From a checkpoint of a small transformer trained on Wikipedia.
Architecture: rotary positions, no biases in attention or MLP.
Training: a variant of Muon for these matrices, 3940 steps.
Each number is 128 + 24 x the weight over its row's rms, rounded and kept within 0 to 255. Layers, rows and columns count from 0. The size above them is the row's rms in percent of the matrix's.

# layer 3 MLP up, 512x128, rms 0.163, rows 275-283, columns 0-127
size [ 93  92 110  86  74  71  98 106  98]
[[123 131 171  98 142 115 154 127 127 131 123 115 132 163  97  94 133 124 149  78 122 146 153 143 189 109 103 148 145 143 137 138 168  67 126 166 138 143  88 137 123 125 106 136 122 132 104 100  97  99  94 143 176 106 151 117 150 104 140 112  98 130 138 117 118 111 124  94 125 156 161 136 142 112 116 105 124 153 136 140 120 161 147 130 146 167 111 151 146 151 140 140 146 121 103 118 105 159 142 111 145 135 160 157  69 127 109  86  81 133  98 137 131 123  87 174  64 117 147 148 119 145  98  98 127 116 136 120]
 [153 145 112 138 123 152 147 165 133 115 116 127 135 141 113 131 138  85  92 129 141  85 142 156 149 156 114 114  80 113 167 107 125 153 108 153 118 102 141 131 130 121 109 120 150 145  99 104 122 144  83 200  81 146 135 134 154 142  82 102 166 132 124  98  90 101  77 120 144 137 122 120 142 177 146 122 127 149 104 107 153 131 145  91 141 190 118 124 146 134 110 112 108 137 111 122 117 104  92 127 150 159 153 165 156 134 117 108 118 132 137 108 174 155 179 149  95 100 154 123 111 118 112 138 110 144 140 114]
 [129 140 149 141 180 135  96 116 178 135 108 137  99 118 137 123 125  93 112 160 129  97 122 126 129 113  85 134 129 132 112 144 108 128 143 162 118  83 118 150 111 144 171 122 147 124 121 126 147 146 178 166 139 167 145 142 116 130 182  92 163 159  95 107 131 110 129 172 106 133 125 154 145 116 111 109  83 119 129 107  88  92 137 142 135 177  97 154 117 122 149 151 127 110 104 158  86  99 129 124 143 115 107 120  99 120 166 120 124 142 118 164 120 102  97 111 156 109 139  98 191 108 128 101 118 161 169 142]
 [142 160  85 137 122 146  98 158 156 165 142  98 101 101 109 112 119 128 103 143 106 109 147 140 141  74 150 138 108 152 155 114 136 116  96 171 166 106 100 106 105 128 116 155 116 145 148 127 168 123 126 129 116 132  95 136 132 111  96 107 135 149 112 127 103  97 116 148 162 136  94 137 161 102  89 102 121  60 103 112 104  95 113 121 115 147 104 113 121 144 168 124 130 108 163 142 126 101 107 140 162  93 126 176 152 151 122 132 111 158 146 137 155 119  97 109 113 107 138 116  97 159 170 108 126 142  70 153]
 [124 148 157 123 132 156 120 158 126  91 110 174 126 100 136 135 193 150 162 101 120 154 107 140 149  89 124  91 140 154 115 102 129 112 134 156 153  99 150 160 134 166 111 143 162  66 139 107 100 144  97 175 155 126 145 132 105 139 125 171 143 147 128 126 122 132 135 121 137 135 101 125 153 106 160 131 106 117 141 151 119 122 134  88 147  88 153  92 160 108 108 108 104 146  78 169 119 120  97 153 109 154 133 130 107  96  97 140 107 103  96  97 126 124 110 120 103 109 124 100 150 125  80 129 131 149  91 149]
 [130 170 137 102 101 101 105  66  93 122 130 127 129 142  97 165 141 114 166 154 157  73 117 112 136 166 131 163 100 118 141 144 136 106 132 129 124 143 154 125 126 114 135 130 117 154 144 125 140 125 117  95 156 127 118 169 117 156 112 135 135 132 136 151 110  90 122 124 139 142 128 148  99 109 145 162 105 136 119  91 145 118 123 119 122 124  77 180 114  99 128 175 110  67 101 132 134 174 125  58 123 144 126 132 113 132 144 179 149 132 131  89 126 104 112 163 107 100 106 117 124 103 115 112 100 166 142  93]
 [149 129 150 128 162 118 123 117 105 126 145 114  80 140 102  88 145 129 105 117 182  93 112 142 123 124 139 157 191 117  86 165 157 166 159 147 141  97 144 105 143  83 128 118 142  99 125 124 100 117 113 132 140 111 162 123 124 133 138 170 125 106 146 114 157 132 129 151 152 136 129 100 171 146 156 159 147 105 133 153 177 130 104 124 104 174 162 131  95 152  86 101  88 142 161 138 123  86 113 144 161 102 150  91 105 142 136 121 151 178 142 120 119 125 113 134 157  90 147 149 126  98 127 129 129 135 134 153]
 [ 95 143 132  63 125 156 126 123 146 129 153 157 143 180 127 136 146 145 137 133 150 156 106 131  88 122 137 135 160 125 156 135  65 125 151  97 159 105 128 139 126 152 124 150 111 171 139 116 137  79 141 101 150 134 108 102 143 145  96 112 122 153 161 119  89 145 139 159 111  91 108 141 132 110 158 120  93  94 146 125 134  99  66 134 159 138 114 121 122 167 150 137  79 117 111 114 163 115 125 116 164 115 130 119 131 126 143 126 121  68 145 150 101 115 155 147 160 128 137 160 132  84 125 164 109 102 104 124]
 [104  98 104 140 142 117  94  68 122 101 101 151 109 126 138 150 147  93 107 116 116 136 132 152 141 131  93 144 138  81 170 133 137 143 120 154 123 147 140 170 108 125  93 106 109 148 141 162 120 123  94 117 151 159 162 151 139 125 140 129 133 139  85 111  88 124 103 132 154 157 120 130 132 136 100 101 139 147 133 142 127 161 147 135 132  90 157  72 137 110 107 122 125 138 162  77 159 156 139 131  82 131 144 132 121 128 114 196 115  92 112  89  84 148 109 123 159 125 133 119 135  87 137  84 129 166 153 107]]
# layer 3 MLP down (transposed), 512x128, rms 0.152, rows 275-282, columns 0-127
size [ 97  93  99  87  85  71 101 107]
[[127  65 125 121 116 136 121 122 113  74 110 126 104 107  94 122 135 147 145 105 126  90 113  99 111 144 136 124 121 102 126 139 144 109 141 113  90 158 126 144 124 131 129 137 136 120 143 155 133  81  97 129 169 101 159  76 140 160 101 140 155 102 133 156 129  80 108 127 119 104 123 109 152 180 119 122 129  99 143 117 113 113 114 115  99 143 140 111  94 172 129 158 135  92 151 124  60 130 155 121 103 156 121 166 168 168 171 142 168 135 113 118  91 127 117 123 116 171 129 152 142 147 167 138 143 123 165 141]
 [ 94 153 132  75 112 115 106 139  84 129  90 107 149 118 146 109 113 110 158 117 142 120 131 133 126 142 159 113 156  70 159 121 123 149 176 176  71 152 137 139 115 184 123 176 143 120  77 109 122 166  79 136  62 133 110 138 117 124 104 123 153 126 142 168 100 133 133 104 103 124 165 156 149 145 132 147 149 126 118 130 141 102 147 105 135 127 162 105 111 122 144 122  85 105 168 107  96 142 131 142 133 129 100 134 105 123 125 103 124 148 124 131 118 172 133 160 114 104 145 136 140 150  98 133 137 112 139 117]
 [148 125 159 112 140 149 120 104 105 187 175 146 180  95  85 105 149 143 102 128 125 136 140 135 148 114 142 128 151 131 156  78 151 126 121  98 113 146 105  86 126 158 139 134 138 171  86 165 141 166 109 118 119 121 159 172 154 137 144 105 175 120 113  99  74 158 104 114 117 152 130 136 106 161 132 134 147 142 131 143 135 141 126 151 120 133 108 119 116 160  98 129 106 121 154  75 129 135 140 138 139 104 124 143 100 134 105 153 122 110 116 106 135 151 140  98 143 143 133 152  93 117 141 115 138 175 201 116]
 [142 174 133 124 114 151 115 146 129 163 125 132  86  90 136 150  94 137 118 142 105 153 159 144  51 132  97 114  99 146 142 149 125 119  85 126 143 111 136 119 129 149 146 127  98 169 122 172 127 148 104 153 119 114 133 147 132  60 160 104 117  98  97 159 132 124 145 151 141 111  98 179 116 121  94 123 164 103  83 133 100 115 132 113 100 130 101 112 141 115 125 127 154 154 101 105 119 137 148 116 157  90 134  96 102 131 118 127 154  95  90 128 142 124 109 174  99 127 137 154 157 110 166  94 149 117 113 135]
 [121 157 140 139 130 152 114 150 156 102 151 148 186 147 160 116 118 164 127 129 144 112 140 119 137 141 108 125 148 114  97 133 108  93 130  75 169  92 143  85 148 122 131 148 137 121 148 136 126 166 113 122 111 162 145 143 143 114 125 117 156 120 146 105 163 105 102  98 110  80 144 106  79  87 145 150 138 105 118 153 136 119 119 138 153 125 118 109 106  91 176 117 111 101 120 103 149 162 125 121 127 154 128 100 121  97  98 145 139 146 104 106 114  93  82 130 113 156 117 113 159 133 119 184 137  81 125 194]
 [132 132 142 127 120 169 133 138 122 131 128 112 146 126 162 133 142  94 119 165 126 136 156 129 133 108  82 162 131 148 166 118 123 111 139 142 164  85 101 135  95 146 115 111 133 103 144  99 153 127 128 126 130 130 142  96 175 111 151 132 115 131 144 116 170 127 109 159  91 103 149 100 115 164 139  89  63 137 149 112 129 132 178 104 101 148 112 152 138 133  79 124 109  95 140  81 125 130 114 134 129  88 110 110 124 126 125  96 131 124 108 112 101 106  53 161 179 145  99  96 148 122 122 135 127  94 119  79]
 [114 111 154 126 101 115 138 157 176 123  75 145 156 121 127 161 135 152 156 104 145 130 121 121 155 150 143 189 107  80 151  95 142 113 107 109 150 123 155  94 111 160 136 126 126 153 104 112 126 165 153 136 141 169  90 134 163 114  95  94 110 128  85 151 116 115  92 129 125 157 139 113 117 100 133 155 155 108 100 134  89 126 122  95 150 113 136 136 110 118 141 148  86  82 124 152 120 132 106 104 143 118 123 101 116 130 126 159 140 107 170 125 119 158  96 160 100  64 126 140 146 161 107 134 106  99 158 119]
 [ 85 131 136 105 132 108 102 108  87 126 121 168 159 166 154 140  98 105 178  85 127 174 166 137 130 117 134 155 141 125 133 128  98 129 111 142 136 102 135 164 159 107 134 132 133  76 121 184 123 139 103 137 127  67 154 146 150 123 151 110 126 170 141 117 122 121 133 126 126 150 138 175 143 136 128 121 120 145 168 148 136  88 118 133  99 127  99 155 137 122 134 116 149 133 132 132 156 120 129 164 140 136 173 147 115 154 108 130 129 137 173 149 141 132  92  98 185 154 119 121 116 161 133 109 138  55 147 123]]
# layer 3 MLP gate, 512x128, rms 0.16, rows 276-283, columns 0-127
size [ 96 109  85  78  70  98 106  90]
[[120  73 116  86 167 118 162 115 132 138 144 160 138 128 113 139 103 121 110 140 101 150 139 107  78 107 119 120 150 121 137 133 153 132 153 138 134 119  98 158 123 128 159 153 120 144 127 220 109 125 113 128 142 145 104 158 115  92 124 116 126 180 156 151 162 168 121  94 157 114 108 125 123 120 130 141 141 124 170 142 106 116 122 105  70  97 118 149 106 130 115 131  97 173 132 132 108 111 120  99 137 115 151 121 147 121 147 138 129 116 104 116 112 126 127  83 124 132  89 137 157 154 122  64 152 144 102  77]
 [112 134  82 154 128 117 141  91 156 152 119 140 112 124 172 110 119 126 114 154 144 181 113 113 129 123 135  95 120 136  74 151 106 133  93 114 119 155  81 104  87 143 186 112 128 107 136  97 129 116 121 152 108 152 150  92 112 142 116 124 156 115 129 124 121  78 134 118 134 109 115 117 126 177 126 126 118  77 191 132 105  90 111 163  88 143 150 149 120 111 120 123 122 157 119 114 115 110 149 115 183 159 133 105 107  92 135 131 121 123 177 100 122 124 119 152 130 147 142 116 156 115 155 146 152 149  99 171]
 [137 135 103 127 158  95 136 156 131 158 137 111 152 108 125 124 131 170 116 109 121 117 129 135 152 106 149  99 132  88  95 132 112 123 119 109 143 127 130 143 117 145 130 126 112 127  88 128 109 101 133 103 131  80  91 113 156 163 148  89 139  96 112 159 136 118 175 178 160 158 120 190 128  78  84 121 136 135 112  84  97 115 143 129 137 121 116 130 160 130 185 100 143 127 105 130 166 158 122  72 119 133 189 151 158 123 131 168 138 109 134 161 140 126 148 100 112 114 129  90 107 134 171 135 127 139 110 129]
 [126 126 123 121 145 122 143 158 109  45 137 147 110 127 100  97 156 129 135 142 133 123 140 129  88 108 170  87 131 143 123  98 146  70 118 159 145 111 102 133 143 151 139 159 124  71 106 124 103 184 144  89 113 167 122 111 124 122 124 147 162 174 123 129 110 148 142 120 158 119 116 125 168 127 169 129 115 148  85 164 111 143 148 109 106 103  84 103 136 138 108 123 138 151 133 150  87  94 163  97 121 129 124 141 118 152 110 106 136 175 136 119 149 101 160 124 124 146 132  84 108 128  93 120 132 111 122 130]
 [137 109 105 111 152 114 143 162 152 160 141 159 128 113 109 153 128  90 156 102 116 112 174 153 117 124  98 147 143 102  88 133 175 177 111 107 113 110 137 130 135 100 128 112 128 152  93 146 143 124 118 142 134 131 105 140 149 145 145 117 122 100 163 144 117 162 129  96 146 144 156 128 117 177 118  99 121  90 113 141 135 185 109 101 121 107 178 130 165  79 129 123 170 173 114  96 150 108 122 146  99 133 128 134 118 121 140 127 137 159 129 128 131 114 114  81  87 161 190 138 129  85  97 117 154 133 125 102]
 [130  83 153 188 142 152 170 158  90 117 129 114 136  90 169 109 133 100 162 115 168  98 117 106 133 123 117 152 124  92 115 133 150 127 161 136 109 118  86 135  87 134 112 125 100 112 110 120 115 124 105 127 132 165 107 112 110 134 164 153 164 130 140 136 102 166 124 102  74 129 166 125 124 198 139 155 158 125 140 158 125 133 142 110 106 118 132 134 122 128 135 152 134  93 120 140 125  62 125 134 115 133 174 147 105 141 116 151 126 113  65 121 145 166 119 100 162 146 110 117 136 142 142 145 133 144 101 124]
 [114 117 111 154 115 114 106 120 118 118 113 138  94 105 137 135 128 133  88 129  98 140 124 105 123 115 127 102  99 120  76 150 162 140 128 160 104 126 129 110 113  64  80  82 132  91 139 150 101 162 116 132 156 119 163 167 143 144 155 121 138 126 148 134 163 117  93 106 123 113 145 147 164 101 101 105 155 129 142 135 133 168 169 166 131 113 136 134 120 154 144 109 144 185 109 177  91 130 128 132 158 126 121 167 142 122 137 151 158 154 175 114 134 130  78 110 149 102 129 101 165 129 149 160 104 100 109 102]
 [115 144 142 101 153 111 156 140 128 127 170  74 123 117 160  84 115 140 152 137 135 143 133 153 132 128 112 114 124 109 142 142 106 126  91 100 154 122 154 138 159 160 108 116 142 196 118 140 102 101 111 150 128 114 146  92 138 110 153  85 132 173 134 142 105 111 121  98 128  86 115  92 133  83 145  53 122 179 138 150 181 120 136 104 125 127 114 128 152 133 107 153 157 152 107 165 135 139 101 134 146 128 150 108 149 145 138 133 102 122 140 160 152 103 133 111 143  79  87 150 142 114 126 127 177 124 119 119]]